Part of a small language model's weights: rotary positions, shifted keys.
Each number is 500 + 50 x the weight over its row's rms, rounded and kept within 0 to 999. Layers, rows and columns count from 0. Numbers have three digits each. The size before them is the row's rms in percent of the matrix's.

# layer 5 MLP down (transposed), 256x64, rms 0.266, rows 3-109, columns 0-63
101:482432530429519478470460481476432515481477425557528464509482483502450524599530496473464529462511447472593492629449432535592493444559531411555502533426477509532553550603586491469576426477494525
114:558548550479426455422495468444488465511491577496573590416492511493479421516475594482484441561567476484410554480440572529477554493501459582471532463517501521577542502381578438509460533468487559
104:518472419495510518483535514504481435494545452476463452520486495634463533513504470536432502504457429503498473610467422534520535537455556608549525412449468588565515458542468402612545487510463566
091:473452501444434592570658514494447509505499379569565534518506468513429494484558404469547454521453528396496536478502461460533557476481574523455530560542501416492512514477447480452437483507510463
116:584509456565512537478488480634511475556529562500534510484496502487472358464522506445499503480459431449618455496409430477486442446503472557518453430444477513622491497490415452526486522445487497
084:542425527456583563470453551538511603533562426476531455481467533516484526553643443528489520435495503466462517496476531451518401487572506434523514423480557507525568480496438402556552471585509467
130:432511545469455550400493526530477442521483505488489560557383483452533420453479472580476477476574495524483512490487501560507480480595598614447471526557453537622578487458586452531531486497509488
116:559435477472408429479454521591497537515495385549611555375452467531526531499452505505593489483565481445449447525539502507513477517479492474441459518528491464562530391379522520476503546517499473
096:517520502462571565536453484462522460513427501576538543463514503499557462525501620569472612515499482503509507547533467500485461537529456552633567519495478541507374499552463503489597492547534627
101:517513581549383482503516515542555543445470535449464561475439486508508466532563631465491480453512538570545564474412457403564477447482600499466569510529564527533471557533527499545474522581523426
114:583517476538516619459401525499528528561499389513457518556495530455543569489569467493528471513546500418500531498515572466560418548496417475496542489439526548357446514505492487486407483491427512
090:589578485456530481514569441485403512502524575498455416469494487456485440491559457442576497533443435493409475432512553530446457436473495536514437451474582469561436444417467537522549541454521408
110:427543444468420516495482527563535580581471493526502530417525443480482477425431425583502517448501461510464469544489395457416503478450447510491401398577499482503489482519432492464424493431535423
098:510507439435451461603544499423385447568498562523553443540482411551495572558498509501553531423497483550525547529465481568522525548489532422451431456429498545493508466546604514447531457457466430
097:503469517486549515511473574535608515473497530574524567488480393540504490476488460461525395494451495506497535442466493520679535501527466539560487565476441442521512498430464630536466459459513569
098:466527416489500446500540566425479390476573496529552504553478589436492426535505568539580523504412513545484563581458532508544506424557498463391513592457434540505541459483507533458561531454535500
085:469454516449456507543565541467513514459507404464479505537488478586543575462386478504494493543563552450480509487427634613475452467529458596534554523520573452496452458556531476491564439537488561
097:430495494405443445526438402532601544417521466498507534481556476534492494494532507484516422498396522478550505555478509586427524571503482566508542511507404541538434428499465528566557483497391556
104:505563545447496442535514497490475442438513537412458490496580534543463448533522635457486556525467484583411483418496441482605556524525540472506512489592415581516518499463434418522462448525544531
099:564490520579481499471499486501437465489526373503491555520520456471491558552535473503474409420506436444563589611510544360464512499539451475517513486506539530397499575519558467481402520507463469
094:557461449491543499520591514453491506452453462542418520434427471411525545524545549512577485581545486566577414495492506444448585488534539478571467569491483549468458477526483510467542577449633550
086:495514555450449407513510482470474479546489509496482453516532545491543429507518474486520493568561438530562492483487478420589434486490638522489455506524561474494436448696568542519571522487518546
098:434608464591453557475479446503367521487485472534509513473454475530530467494444393496551572510558535500517524460418508605504517478423517478415517435455465506468438423496509509552461444544589506
101:506479495451529460476438450461468473612431535585488556523458482437540470534479548486495534545489577493558476595419490610474381476570459516531513490482527469392536491588513432522512512533566439
093:548461512497440569519503408476476514465497483531544462498475376437462542424473529492517420494576650553479430488535524532543460458493434538530449526535567473384507482437577426559518485490504495
100:476514510422492507566493449499541463479475382480463489504516542511550533548431503553462435425439497548544560566493486456417491428515471477522602323484485582565492420533502525534500501466558502
101:490514453650462386542571496537446524622521499534512544454528438425584574493446501468534544540504470494502499466464569550480506484462477552503519563517561529484487453424421442484488451401516524
084:527418533525517484452538456530532467432473449460437477461493494472517458501509530503512470385574524444481578430398456500476446534422530491458455472488577561402357504549563486541531489556497578
097:556471521506569490527579401492456497449495530459581468527492482448465437628495511555589613544571547519531510589490502599474480483464408458436497426492500487473513490540479560514506534524591545
101:485573525531390463494471505486568474504497635517512497561481464521484511514481553547420487573415541477512512504506364597495481519467543553506492498535480590597531495561557420543409528513478534
108:494457490501585585493405491468529503505411484472469487554505575479471462501427525558488553457494551535502553524519406466437489592567417507598417493565539531462424527477565471459510615527446494
092:501478556578546544519504497513485512491501550483374384392433512533497428559529494417536449526418487566524546390543533492554461465484543482508447498469576559528514461550442388503530530461504525
110:389601514571533451527562566484450522483475506531394499504492440555444432519559534401423480490499470468512506427446459503465563508557606481531596533539487507514402526450447544506468518540513544
102:480441467487498579537462476366430449506554544502542537418547516525585531543491509428549535457531452549491462576479445454495474519543464554463593495454494557549573504573415534405586512506543495
116:536499468532513429458555560512460456433555489494446494471477531555409518537497507410491391582443447462430515571434483554516534493573602442537529576536421428506474506540522529561447473446477574
099:518485481557444435522470503475448436515520418591482409560472510521488451521558548435404542482466445533497512425403455463550517591531509450413559529417456474530489474553523547465566527445556578
097:560354515454512541569514507441444461408484466484492507599607469469513546462532504463481427428497578515569499554515540478542529534542463508541439600521468526519465450447515494443493533511392441
093:475533554475530513414501560457431528550539504499393561470476435469448473456492506507530460587518504451486502501489453454515440568455584473517428366485603460447482452616500563532537478569510533
103:427571534533531542489444536429475454541491438437495524461540585476630460533507540499455510406510561538453495511489482501551547558528506602505539536498509560540516397547513461496552646447525460
105:428547467482487479440581455565498544442533456458460508427487438561491482499531486490406471521605409452530508537379539488601505544451475544487474529516473478465534528549425639507547447514477473
099:496499452447459535561499500494512491453530515485477478561539510459518599385537525501471469507587579596521499431346522542490507527530555447428483445499460556422562492495417584512493435549444506
103:521504451442479488483538425443505518496424492507501480532527488481536448467454572461431487503439397523375605521421494473509518533539460501488491471579493427563473431474394431523576500533379481
092:465523482481411535466500492560546473462532546591544474497460372503412540542547489462485417492526505501570413515455463484458548512471477447611500528477535580505531531430556519410589553418474544
094:517410477573507436567571494541513556482513396587434515492506468512466395450476449510571555539524501514562564459450424450552549522446515562495464503579559520522598474563517548472474475558555437
098:561537505524424569568494464549524511562465456618602422482519548511495513446562472572490553434447531535479535501583466506517482565442463485422498578510524461555368494572492507488495488543461425
096:466541600515512477462567473559478499480450493596441493592565381531483422585426435533491414462502420498529506604507519478505560463482496563557525488519490544526454592504540485520459491510465414
097:402510562531466498493654452607547497505507504538471587512472558535471453516439518538487472448507418459514521537467553380466562508551546476497498547572426494517563577440500478504460464483541571
099:451555502455430493536544481515480479505516507490451489371532454526523522500521541489486384451482541505432608538488482488483481675509653537507539489533493537561460442503529530458543561480470481
101:448498458478518487507602460466491454495533550459390447471415541553516459541490516568458448580482565558485403495454505493575535574515543523478456459435419540492521542441557518444600432555481427
090:423541540525540548469526403405488442424523446562502501495429423540448487510499533366501492506484529562468532555509472471607534521493598533548477520491597562461506542507543576566447447525476528
093:600479433574453465512511475479541531542558447434467510458505524407577556471521509539488532449445559466527487429557591490413502418397475519514560554579570477421556493542526531524542484445492562
114:633461453511461476465515496541472477458473589466570574438464482429542559498443467406476570532439438519474488516496449487514420429504547565540442461640396482497532458457508485511528512469488492
092:491544509451534494508586411538513365497493525543519539474463442447540476654471604526502437482479570565519493478480544484457443564573524513577514499405501507464455464580463538499560510481474543
100:471499441518554432510564507485490463414461521514474465489507496360516489494521505439532606473573450485566479401470542445453568463524503449456501529595473395553549457554482578530483411537518551
094:509601550597537450482483461577410434441486499478521502493450415495438504451489461478546490541492552449458502418572442470447441483455559528527632489462538516407457495463451494503532550464479402
085:574526527477525386512452468567462492465514459449513505537633566574467454524472555557519506528512491496499498459551520553528455466442491548564453454483539551413470567369543433544503512561476403
103:519537432421546422519444488518459492417508474531405413559485536515508453428466374549515575490442422463484437486470535507437419443523468445535445472513517458400516446476446548473488452531514438
104:506539534471456443536615553544525483565525505547466604452603390459504497448417505423503559510582408460458531474504478504508435525476450545535461530471477509519473401523587528521479569470451538
091:540551445511559457552498479496451469440559497520561544488530544566386454561496603500539475457519470575606456561474502369460553518518441503510484532480479512467629570494506497478585548466521505
089:512481428561433460535557453387529527446550471494534423565515542488419497497527571469454478521469549520520512493430448480377552520494487491381490501513598507511418511463477448539586450513594517
107:530515451460454382569497524501525473564489497561533648525481506489452580485534485546527588524498522508526629521464586508481440407454546489439520447485532497513414459455452576541487512569510523
107:564547542468560481478489490555485363539444503426503518540535498523542499382486483475429472510511489489457568558479507423548554459584584559521579510514480470499511569578595480486406581462534510
104:516435433399502464485444521460523421457583460374539532465430502449556546496466541507491482541478468461469602551458457514448496463528534528486549509507514545448533508467426417608521577560590493
090:454566501486497465469484546454488341491480507591477520517548554486431501460563552487577526474426540507502460509531586438519532558413489514616530529501489534472442452400489483527405484510412511
104:553534474452502552443504534527615484557507499540472413489479531477467417504488432513484552482456555575502546514525400443459585439564550550515470546400446534575495542523615460561482466513562450
109:493575492531441480456486463567512548506457511519514537556493590494491532438465391536548485484533578503419398547547501503430397493563581430559468489507496513487598478540505488567597532575555455
098:579580474450494504497504488472471535483529595550487459539550481462554435445437541488467500603556498477507487483432519425516506587534615442545544533475502385478473485494446430567430572474593517
097:462499513516426523461517530509390418433577512501506438544493473477543508592538405453585558483512384499480567493520518422492453456551497520533486480474451427377488486576546494579562470536471503
101:475505566507449392589482563491404550534453493456577467425550539430530425571437522513565463500471533486437493532544436465617523486455493545464535508526518527522557567452489516414538449578455522
104:470437481534550445546472511458551478430483565406502500492420426483444481476434535477493635481565483561544475517399518509422477488586565554461461482441455525478530478539513411540539562494584557
101:522431462515571412493592564508476481447533472483461474520406491527502508465578567418556508469485488494440471436485495427519525457515537531542588469583559498592527496555532485428528450513616602
102:457497496498573487463503493478458457478416596522551527478518479487615536589483508451590446492544530537450516538379570513529471444495476545539453466515403540509540421538476458541460609545551575
109:603569509456516551478545439507405469511460471469528585534497511469649512478446527500509511529509630589478514526434558534521386445531547513494536547502482513510523547580469454439507570544512490
096:467478581540470517410432487505474481480472456494532505445471460514523485509446478513577538393485560533489541601398535525504518636530567554494533626484535542498522447435523516386535488540524479
089:536508525504417418612569524441523455561421502384503525540509472528492455517465549509496483500574475527493583443527518503526514537399610505427566564528521552470472552452578462443533531522510580
074:502520517481540550541565511540419500527475431576451473452491529525601458421457524470521491507463487446582576472473489499502321527527484539471475524413451480551554595547500441588517526506445464
087:558507512550460597564475483498486450398520436521440494591495466490426490483420485515548515527475494505504498464474569501345584460551462429455500533416478579421540460531545506480583471519561497
093:633487603525534503487490383548374542550519495514513514426459480535566495521507614536482550466543578521475551429546442525461471477461504510507477463574468429483494531477531459498510577593512525
100:518514529496499550479533566553487492478616441522436494415595544503487502425489446509503505587495455449476489520496521423483473488501499426472510480631496404487527478471514386509391558450416561
098:543506471610513498474530489570537469591464453447520487610419460425458501478498534525460464506515513437595476461472395430498448527472486517487484551502589539524627446528414468486504429434493502
103:558452467574504560455514482523608486478484479500455559516475491558610512497558600519528559521413538581506511598414517533495457437484496544554538512478468477574523487475500439511603611434525511
110:501504507652533457502482519616487418598440500453572508487478553462526469445524519511538496614655591520555474518426522489506516513424539432551531495476467477480485521462474489490504493499536539
102:479500527500489521522569511489413458445539444579509480521479531480488362507440523550547502444402423523554538532435545424549560495445491470428502468474498465510524513455551599411494501516477640
120:554398614581535515480435519526528490449508487466494421521459364439515444460582555580489577517457442489546504450471521555513526466500495459529524547555490465568590447447477472449492433542463542
086:581524571566374458558458466516449537510536443417515534505463448547411501403570470569561619542472513462501520488460520488412500418468572440525472456474569456527518435515543489523508503515484499
095:493473462454513499544516526564484568510537457562530560494437475397489421523470495492404504564478447461473530437451513485504504479607586599584516475566460534498575440458566562507575435539469580
120:516446514511564541532469504571457514460520499520546507468480497542495393556554568513565442576494552430542502448509502445489476507478537569514453471546567437571636492408576543598534584489523559
113:611442486447517588432484607533475556534482474505523427451497509549491401574474420549477472578418586509450462478434478454517535534570437567562494472527470487457429499466509507472549542479478430
096:571558471465517588397486476487525464558457492558515533421579464485446535512452540538469365475512544442554476548523545486465407365474459495389509474452451531449488561494492533525489510548499505
112:586508514460506552474454475522515499582525505515503502582499491425572507614407463505551509520476410416523548478584460514441408452494492425488545490572487476451432523560500527525598528565575441
086:462435582549380502498515507520507522496534457554481479405529537541462591482487534457550461523453486471508395442575505594555549475525478483564484482437537525392469463521602497481541522466509616
109:570442490535526494475450508453537502475516499577456469463475527568519493529475525505442526385380482498588501605570476438478430545566469465496431489409596505524433555441483498495526426539417523
101:442469614421527451532507481539543440539491516489493422490466429497501498513423503613475523520531449519536520608532416500443530490454560503515497491544400550499431528476470357483465581556535513
090:497465564491568556509567399492474493461502549548572504373521513448566580497453498448453509577573509521524512513482479580409439565464380482489442480452485502470583544551550505510432515552503536
085:539514527465451406463607397505512515505513500541502497409534415466446504407512444524548559448401618497478514459600569433478441462468576484548525495493446535539462423518497517531527488512474480
095:591437457555564552542461523486513525569573465487436472457465489474498479385513547377449524463513565423489439487540447450454426578477453482483495450505559433511505451496517479489510502489546644
085:551618452492462482520490553501402456537509492570517423515499427518476476468553546576500483478517547581595559511478544558537502459495542528411479448491465449482452463606491558618454574536471544
104:530527464475553505499477518544458519363463479509485514454470477582462497453524521540449535548498554590492436514411434457586537528538605553510472469575641422498524464448485464475514532583545482
105:496487531372495494466487496498476549556594553510469517464526553491467486562594448421411484507545554589617481403527408560493500477528411539397543491491466501528477482459476496498418531485502495
088:496432543445497551504546502488510438405516431554531501432540482567486524456509493436491543467499487471454489459531488580495418638520447582444516634598561467452454504487571496512535472568540477
084:569493405458467447449514523535413519515485433513441431454568522505587552514550542469485495488536634581521481476373506428445532560490561523503496509417571491529510489458494458552506519548590507
095:438460511438554497586539484471533370486462493517481434442412452581465567496442506466629458484542425537513469563601466508519492535532478479497518465485534521449434471610583503483438487487522503
099:516533510521409508558563390536543481454619436471509517407483507572509514514488464556420398599456477527522513560481489510503500498454506524408493614560446481527479450548535490592470507551514479
103:562490548469469521585442497520528582584510431491516486449553502548535549465485542586504507506461429464584465540491493402491538520426479455508488394586428445598540485560578486485459491397495502
095:569547462548453494518609420538510524568507547474469498525512491494463544411600523534528438490416436487486526516501520501419586553489546546520567575496590516432465482508635512565481488420491518
091:440507538407483597538582458507559444430436523564568530495465608552528534506480609559525483497474532514464484533543462457580435558618474458498572474510514573491478467505508459507448545503427540
091:516483522486458529461536481411497497463399442479485440434557417547507503473557513490462526456451596585509525452495567339483522567558517541549507474523495571486432511567540495457439554422463451
# layer 5 MLP up, 256x64, rms 0.26, rows 4-110, columns 0-63
107:449484447626438508542437639548519509453520586492465534555480543479451448479536507488435448495473480419454495494628465498521468503577552479507426496486555518526545525502522512429443565502406546
104:416578492481622469523439501494467485524489495462492467470504518482492487491560476419511360523522470482522474385599578492483444502546503432418498507576512476510515502496494609466485517442373497
096:468570498527526480376423568492537485528430512478440470538481582479545586381522472553481462497527350535454477582515505474450595487542443495480473500499555503477483438399488496474518534513452481
100:419537536500482533394557508528559444453506479460472471584461470526484518505447416516463491614525461460518545466461443534537497461613509477488496412537498516631585498553520494473459491412494404
086:521553553616605518459516543511460522527523548553588485512428510433590561524458470530396540567463435449449571431531474520485489479581471565490554417421487478531458562492489455460478505547510474
107:496534447495543562562347543545576538545558558525588502530512584547509438435416541539530407533439402539453518542534457512421495491537478505534515455538491552529555572519477524485486464469457549
112:461486512478418472501548556557507566482527496424572564471528470593535611488570520400556508542514516524470426456556468563519437489545492394438451489477437480544524448501443488409422562510451498
099:441603572565427558429516468482498592559530492510577503547488490475488504481570485440453500472411509370487524492495445514398451528533460473502463513503539459517524572588608509422512479441513505
101:513471443581515495465466479534514506539560543445473460526525627446457575525559573529457479438434479516514466561596435566540420590575442487541467484521520515542542483562399494435501591492502508
116:388574490563492552522414547475536479524517492422498541576483556507526560510547485476469436492521559428491494530518503529593513431537394497478540432463460487505540590516493495484509463410391616
096:527541528547508554450516608478483520516495502475432456530448477607464543541527413447553516472496533575504456449528523452467464451547532406502457433523483495662506471456574511529413504420432507
102:468575471516484524443509563554486603463487623483485533456475506500527541400612455601532452509492445562521439546534561443552461477520413559453460462491454502567530476538439551552462450452524472
099:534519382520481527538474503507547507542413508437455510498543489474483599460459393421469487483495424478490564470480496494526430533479446494550475431567528549481533412406403587508407506497437445
097:556476500538517509476476478589529490495606610517521568514436579474442529495441546506475513495506526464455420485551546582537475420505475516514556465512465448491523524381518460518359568511405544
090:442484503512500513403484550549499539569526543510494498581359537362535502567533516472503518574492537478470471424548497582442440490450549494451501395505618487502497429491528484447518441462495494
091:450452457562498474486326499497558487503526601485557472470490547411470550511533516569493567506541419559510619537506428489539546504521508455470526427501528459481578513476399441515447545487481488
101:461522620542453505485487512511464486514517539413512535537511535506499593571505578515521457509556430435484592596543497478494430441504353432526452486538527523519476497417429546445409526504535501
107:375497498530541530457492521465497559524529533408438527525558460580543499448482541372510440492410453500459462441499462504466476479495404613487494546473433438470484546498451577421479478425488462
104:497478443514572587501542546452566542541450518525494433560527564518529497535590483514491466471506526598515436553478422578488603554523425411448452471458512523521551521481416508526554458472406589
104:482449506544496528557496606526506526572482631468487459512434508439493520490485462526565542577516455500610551418569478602507543472494476523502505395574438420521497496511479474497455381482530529
087:496472520519505429470452516498539547504547469392502493533452451612566519541575584406459496485534588561545574416592461501518454563481486526561499452594480446547462543455487475498467505510398517
102:461487513489494601380551564510502511456404527422518530534482530542620449388570434604472519528527503517444500548478549579482500543537428565500438432488447541524580509488500514498505468481510469
102:518546391586478478515462541524561587593492547565475540469499584430485529504381511629475494443503440519466535439540444531420442404583499474472548465518505477506525499529467466523497449535485478
092:548547437518462454482504560452455513486484496547478584479551564552567447545490520484430573467494437463501634514492493550537472547578498481458422496466467482660523484537402528457468554497426473
103:505501508501509513526465545513477488479523521407486413482417522536512524410550452467406538482527553523462542516580428578480565554658436497510462523506536540530552563503500527468483494483347547
100:512440412508469561538511587463604570436497551523430489474529418468600575428613506515526476526480575541496513498530636571449495508452500436505486494536481448513471547499481522488466508515490409
095:384555466549505465502536493478548524462419528448584454571505499462457524314465490479544471535511498500575478434529493533563542448438381504495506474569496428469565509514557558518524474508511497
095:503578499507459469501388631516427504602471553516420471499531588564541557415497573504456374493491422550499446449581476521553512497578495524514542456512507495521538479495450474508501512490504429
100:508589436497591526455517508452463567452442487439603482530394469479561479518556481505515437499488487507567430452472464554468550441536462491437399453529513523626483456563463509515484446517538404
103:493489529456462435388530571516593565451539507368472505441517555486492556493551434479464428473483494555538524468478555500476480497467439499458510504535551482518699514455494510512527471545436524
093:449500483532487488449457664489492530475499481403629600555564518493480554426460438600504423605504456551527484517511472548506498517519475521505567532450447502518523459514453496549465458550525448
110:399511521551490538529546472583578567461504545495457505578533518571453645557529543422516560519422524505472506503534476505567446470466479529486496420563486504478495573347464504498504464536476460
100:433497441598494478460429567520534527533584563494480467470491493418510481455442461447496495569515474434440507452501444635484489501478490509505587391458479457525440437493379491489477397485483485
105:484464461529572528504516525534551492502489541533529460488483502537399543532562516455495453481417509509452453390586460530425401546549490429399428454435601509516511515392479499453524553434445513
103:488458466568439479438497531603559581446565485457517559558415585453552490491528423493419549569455551537455517490510485518397447508449544518492506427485436499544474443393509517458517449541504571
096:443558522553437468373462535543597535515533564515564557524421542537500461501448500538491421566460499503473574532475433471402483498592487520455542484492533533580461498548575467510473527588584533
107:445560551543443498515471508482580562563437528429558612500533500473501600442512437550548506605472416515523510414469454473441549481501505527428568508547514453473514403505529557533457509519485401
102:435449403525508449556536613510543480487446445583481546504528577487408445492478460490510431517509550538467469512593409572452504500506497512449463398474548466507462452485502494405471398512450441
103:509557512475589518479498557553544523515446629463548544572577522506490498438448570513582533481391467502423477505535505485443543517505494481401458492539590488504537493613411588477506531526486539
098:437525505498502577506523501492481601559472506425503524520399582425549489466477478478493491472443434498472472538591507512446580477581443477444539521622466506596453438507423444562503474499549416
098:408514436522525472513448547533512555492440460411450436547531499488423478495534552495471522457462539601501542470467449530497441489550427496456486433482486449529420471543501478390425536363471405
090:470479486552443541420544543496445533483514543595498383528447511483570529533442508535531440535419527483466569570527475425549560458504478386509469417543457468585473564438481520511425469431448513
099:461545459477516625506479495514488473517499543468521452597519494497514560492587509598443515543445477568493458509505545550573403388606397458465508540445495561478522539483453599516474455472473518
103:486474438438518506536415548495494553525483504465433487490621514543441483513458370471491526518536422482470531507519532472576462573537445502460485462524530454556472576486379494462403596437523432
104:401449476501548486596544499565511534515494476469608498513512439466479500447532380416453516510492482509481464458597437530445500469587435445402508473541473524519486510509522527498522363537430447
096:434472458643463556500415511583462498471480537487544557557528552553521498509431504456511514523404466496415529509541522477572473327465462487438552515533456516539510489441476530469533441504560536
102:507499500464479436450486598474484499503540540459508512624557505473428605563517516564508536504448424531470551505506472500433451436470434390412419461456541494604467394534500525489493520457464497
096:538556540519492508526488477468614551462502552452582536484521469561457498437520463407531483506431495410491485516506603528458495514461405507485422489566586541619524509524466389527482499558416524
096:517553460548424505447421509491486541476445524382409436463477638506470546467490484570422477483509468522553547458508445530477482480492426575520567499596479530593475565471429545490498475449545539
093:386491374496489527547489503492582519423467503563525509516491477515488427449475446474457428438515492564469524535548358480515481451489541441468457577499489470545480535460436554466437499522514363
105:482390484568509555451484506532532554474580493478480558494465440467593516439501458477503468462439483538496506490537513490503527425500452599460421551533563507576561501407391392549500453411464521
100:511553486461413551493424525437468522480523522524594498484489537528554496516567562461374507533469476501453565480534516504519534539565424569529514548622574485602498498469387488462462483522409547
094:515466532608530469465458562517527568581512563469588577474466530561451516460408514537509455499510571504545569540407424505582523508540425463492488390408541466553458481444540459472451493480495474
093:530485484501537510451532511524517560446577621484448504416531560577535498540420521492510533379431536506514529460579461479500496502559524474448350383523515512542581529471441525530478508512541521
096:498634468471524517553519530516544488545430541567466467542417505495549533442545493528556505468422474558554459535553516464432457402480545487532485532494528514601461419510491599455396440419470523
104:505528431606502523443426452535486502499475514542569470579498494445467477502568490459389542497460570521521606477469450564423546412504517481436486498496424480552575415451486534506425575507487420
106:499534578436507495471428607525501525498424593571484518514516517503508427356495441512434491449436366435529545471575440504518501477498467525549412486443504496530529481466470477496445416458496492
093:461459519474485515531457526557519534597525545423435520494410508470590547457509491476485564530530548524440501412518495516532466472468509519481535299509563345496456463515522523517476489521525490
085:510451581473483424441499531520546501521466595460437568477481538486527465381509429470556487514544523475517472509563611561610466560486471444490461507449561370561527457472524525460489538471477426
108:475465479578626496557470557423492512465509462499453486497565497455548510344450425449447422537473464442480550514455523510507583471537478572470456496499438511555593554523550549457430488531493451
098:464483557527473542478441525514484545535550504435511587486480527454499566565467515546523501444418545454382468561582459429511549625561485546482462433484449464539539448460543536372488447482503549
102:400495517602563533534511559527566588543550539554499505602485464507520508454452415531443519529463511485450476396503444574487562514536430459522505498509490572518512557470444434438541603483432554
092:499440526477535457440401494435510560523501568449402514440447540540504521530453475470564516474487563616514488454533425469522562400488367474442468544493568508577531468512501515502514512387500490
099:434488505564484564551430482408511501583487553554576507566543532487516615544506477474491510546549456593468541534535505605516439525508527464396500513535473551524550383562502516471503470464398495
099:456511455484605518564476480518543480458543472418528452532509537505495552544479535474449506538504504527562527436507449579365572431457396480482467516457501502505512471454476586417402496457380545
095:486462568555518578524546459556496525504430484482578652500501541464482516480528538460509436493475476580518568531461565520518437463451499584396483416533604440521440509480510558450423549465504464
096:492457523399486554468434542616543547500425573517478500484563634413475582420515428506492485565471508558510544475526479563449491429530470456448551570482416478458537524504494469505485512525559438
100:398439475519540507436443521491531469487485577538562504540545607524524442493450548573482489608527508493389557466590395446478513480504536482515441407505472437479500471512472569416465474450531537
109:505472575571479405420472555500539561518516500488520516431547557489607470466491484446428492541514446520518473416511478529562419487531480545479435486534512467539540374354390485515513509482506482
101:467433518473508592433479515485551541526581469459570496559462435475462545510530445386466442482378520573445538524597455527404572532506466485464508527473525524527527562454450414528498575498448514
105:471462458550486556473411514534500475447507483410592496482355512454456547576509546482432460519462464453436519556577440497456479459597477525449547534519525522512496545541443533394462462454425557
099:570605560432517522487445511537492606514476474361517498521381471569524506468460501473390472505506559429493547480516470508554543551589462492502446521481568529583569505444475511500454437500528489
099:464411453528588494504536444531539478531488536497542524526425473465498492427583390512519453572473581414442529502551491615452446556540443552444507451525561386497500430474483497506499478483577476
093:530508434512487472438521526551558477588498540564498587547479468498546525574499537407478481484398516542521572439418474504463509416507542501464463476627567470517622461551482437492512517566456559
079:377561495554534495448550497526510503460446536516495500515552516445492523462503459425583467584483493406545428519525483546450519405526439454477419546590423520533434389579435477499519499482490551
095:415445520572423519472540569510520486623532465485482496489431575427575540538506545519471476493528597484519548510537480557580469416526465540525525404520585402568525458415472533457494481487473521
098:570540481606541506498463536516561552556544552536448483447512481446436476525562499475523472449496524493553480506524417527500540481450520550485510381665537557510549513421485584449449430435541471
094:465566474624428561517444513577530571459455505541459466559439558463521512477487502559541444557424385509444491533502523471476451429499485584481493526438526537520546428447520527498483539358509495
103:501456531563487446522398477605535552524598530533437544469554416497464589415428539488446409543437411484478509518578499517455497495490514465458526491464591488533527546502523576519459516441420487
101:326491412536477575466570505490510471525516561513632531588490508469569549443533502515524500542502440475535510523471546511421493503534516525494498476489496476547492401568523632460469501477430496
106:486560521603585481443501460513574550460548469382499534554523481522513565540571524520524447538456509531541515444511506612488526508508494418440461553539500537522508496424459532445346449553447489
101:504528495475507560514465504585565531503527575479505490436502527446377507540572491462466405508438429502517499550567475432399450411477451492429487544494516533544501406553369464508497475461479432
110:534512479570617434470408557458507565524428474493523535537530510442488480541496430442477520534531453601543434459554496561458530487540412579498539474528512489563513435433457515581511451521425397
091:466540507567667564475538539514564582542478463429526481544503477535466475525464455504485482576442507496411550419508454525621611552464501542559508526540452525477512452508499534408524485511514456
100:435472498481503512489566478471560508454448451449465500582610629528517609455556451475450430468523468445529541460601555486515523567509439422461419510477462469510538551548521516452450492562528435
114:472398471591450572466496526505530536501543503513568508572490503459467512452513579417455422474451447579514493547630535448374470462578504483437438500442515515525479495532450522547450516442434500
109:403514494565450509519515445494500557513584518404535484522462475496544520487557514408481416470463472484572519488521496598550536389582488378437507506609404488482529537474484551506507511474442462
100:438589463525479497466502490475561529460432590528425458497477484481504465552572558504514481528554434450447464524516536549510500554524464411418485357443600517561628550470499500484477486545449520
108:481474512467490402560490465609553523523459533493507495472483448515483477469520519489503473516421434483515463524538476533469502518501304467489557505635414526543543541419434561435549495488462546
091:520480527484469512522444504503482558463546542440597548558422416437541586453553394463527550538481474474504481440530512568499519494493492359529486438429470480459626527467435483488486579448501470
102:425538497557511565510542547484595538558530601502493449486538574485526480599493473558531465617494485471526463509557496568541452547482469441356478423532504493495585471489521597481485535495554546
106:536470495549488575555478549540501617572518501507640641516462525484396539537517422559533479557489516552587490533517509485484471407492469506404506447525456519570478442530497489521518490549465509
098:364553460548487544527422605477544488469386591421450440566512556502463502514534505544540552565474515562447468506458486539559461399495472510545556516464515518512498472509510459483487581441456422
094:527490548563493508409482626506491506503473499501526564587492594464419475488500404561380503518533510490550515435438477472451575532494448434438492443428474534518581443508489507480499509393531557
094:462582483523513437519549454554539583504536488459528513459567597472490600516461512579579432488528480599430583515464499578491515462535461490455603526579504535535555496519459522458471582479488407
093:417422460472488481543426461542492470439624492436533609548536551500554551449502473441493559510424518540456483481498521608520526506458401549496484461495509399463509466473460534391507576503482499
102:525375478481565434457414530488541557538537543641498438554458529552509504464451519524483455516423505493460550508528482566433498491510470426504528523507536447539543579498470450463477478507419646
100:464558431519585540438483529540516620469538583487541471487467564493501477475537509500534427489569492528498499436530543580448543447601419510559566498544465478529429539453498589541488452381480553
094:424557485542482538514425437459485524459547538511482462483463635449536531423504479456569415561489389511505525579513534527498470434507489517531466504469450507515455568492570493414485522455367419
091:463446502567470485552496474487507493479517576422525574480541474512480488408560458404516458519513498387557581363503533566616430435528481562522478463557473419510503415511477521483502494465474476
099:519450440543567484518349542577526521557501462516469534542542522487510523402545453552478521483562530509492497464460533535546413537531446466426466505485542501551656493484515472387563469444532521
102:436538472447511541555446555504467507474460509478611538486530552491513512527467467445542472500555397519514435476482557536415447552455470486515464500583443424533505507528485640386393548541485545
098:472456562528513446489475480480548646440463535527532478565433446539463476433476485487539480439445527554398515409482520564512563546547586411444406544486528482524457489419574496457481558514498495
101:556422437507531476472563528580541571490509588498529508490547485406564568505565565450541512521447454506534533558557533515544448496489435477417465480575628479495462431475461482548457445530491392
096:468513565633504475451498459502476545532544481485456548553478419545506451441522418518490530545518471458436541465496481448507464412457479465342440469541588500532608453513479548431513502491566547
100:320517518559483539557506533511498514602602448515541564449487501480578457544498519478485420545513460510522573451574422495451465443486486487463516504530502505506522531518514469483443600416421559
098:476421543545561506437496552501485546512495527510469626577458500461509476444408376474501570487512421537573536439499415589484591521497529479525537486575457477514553512508484569452460419440501487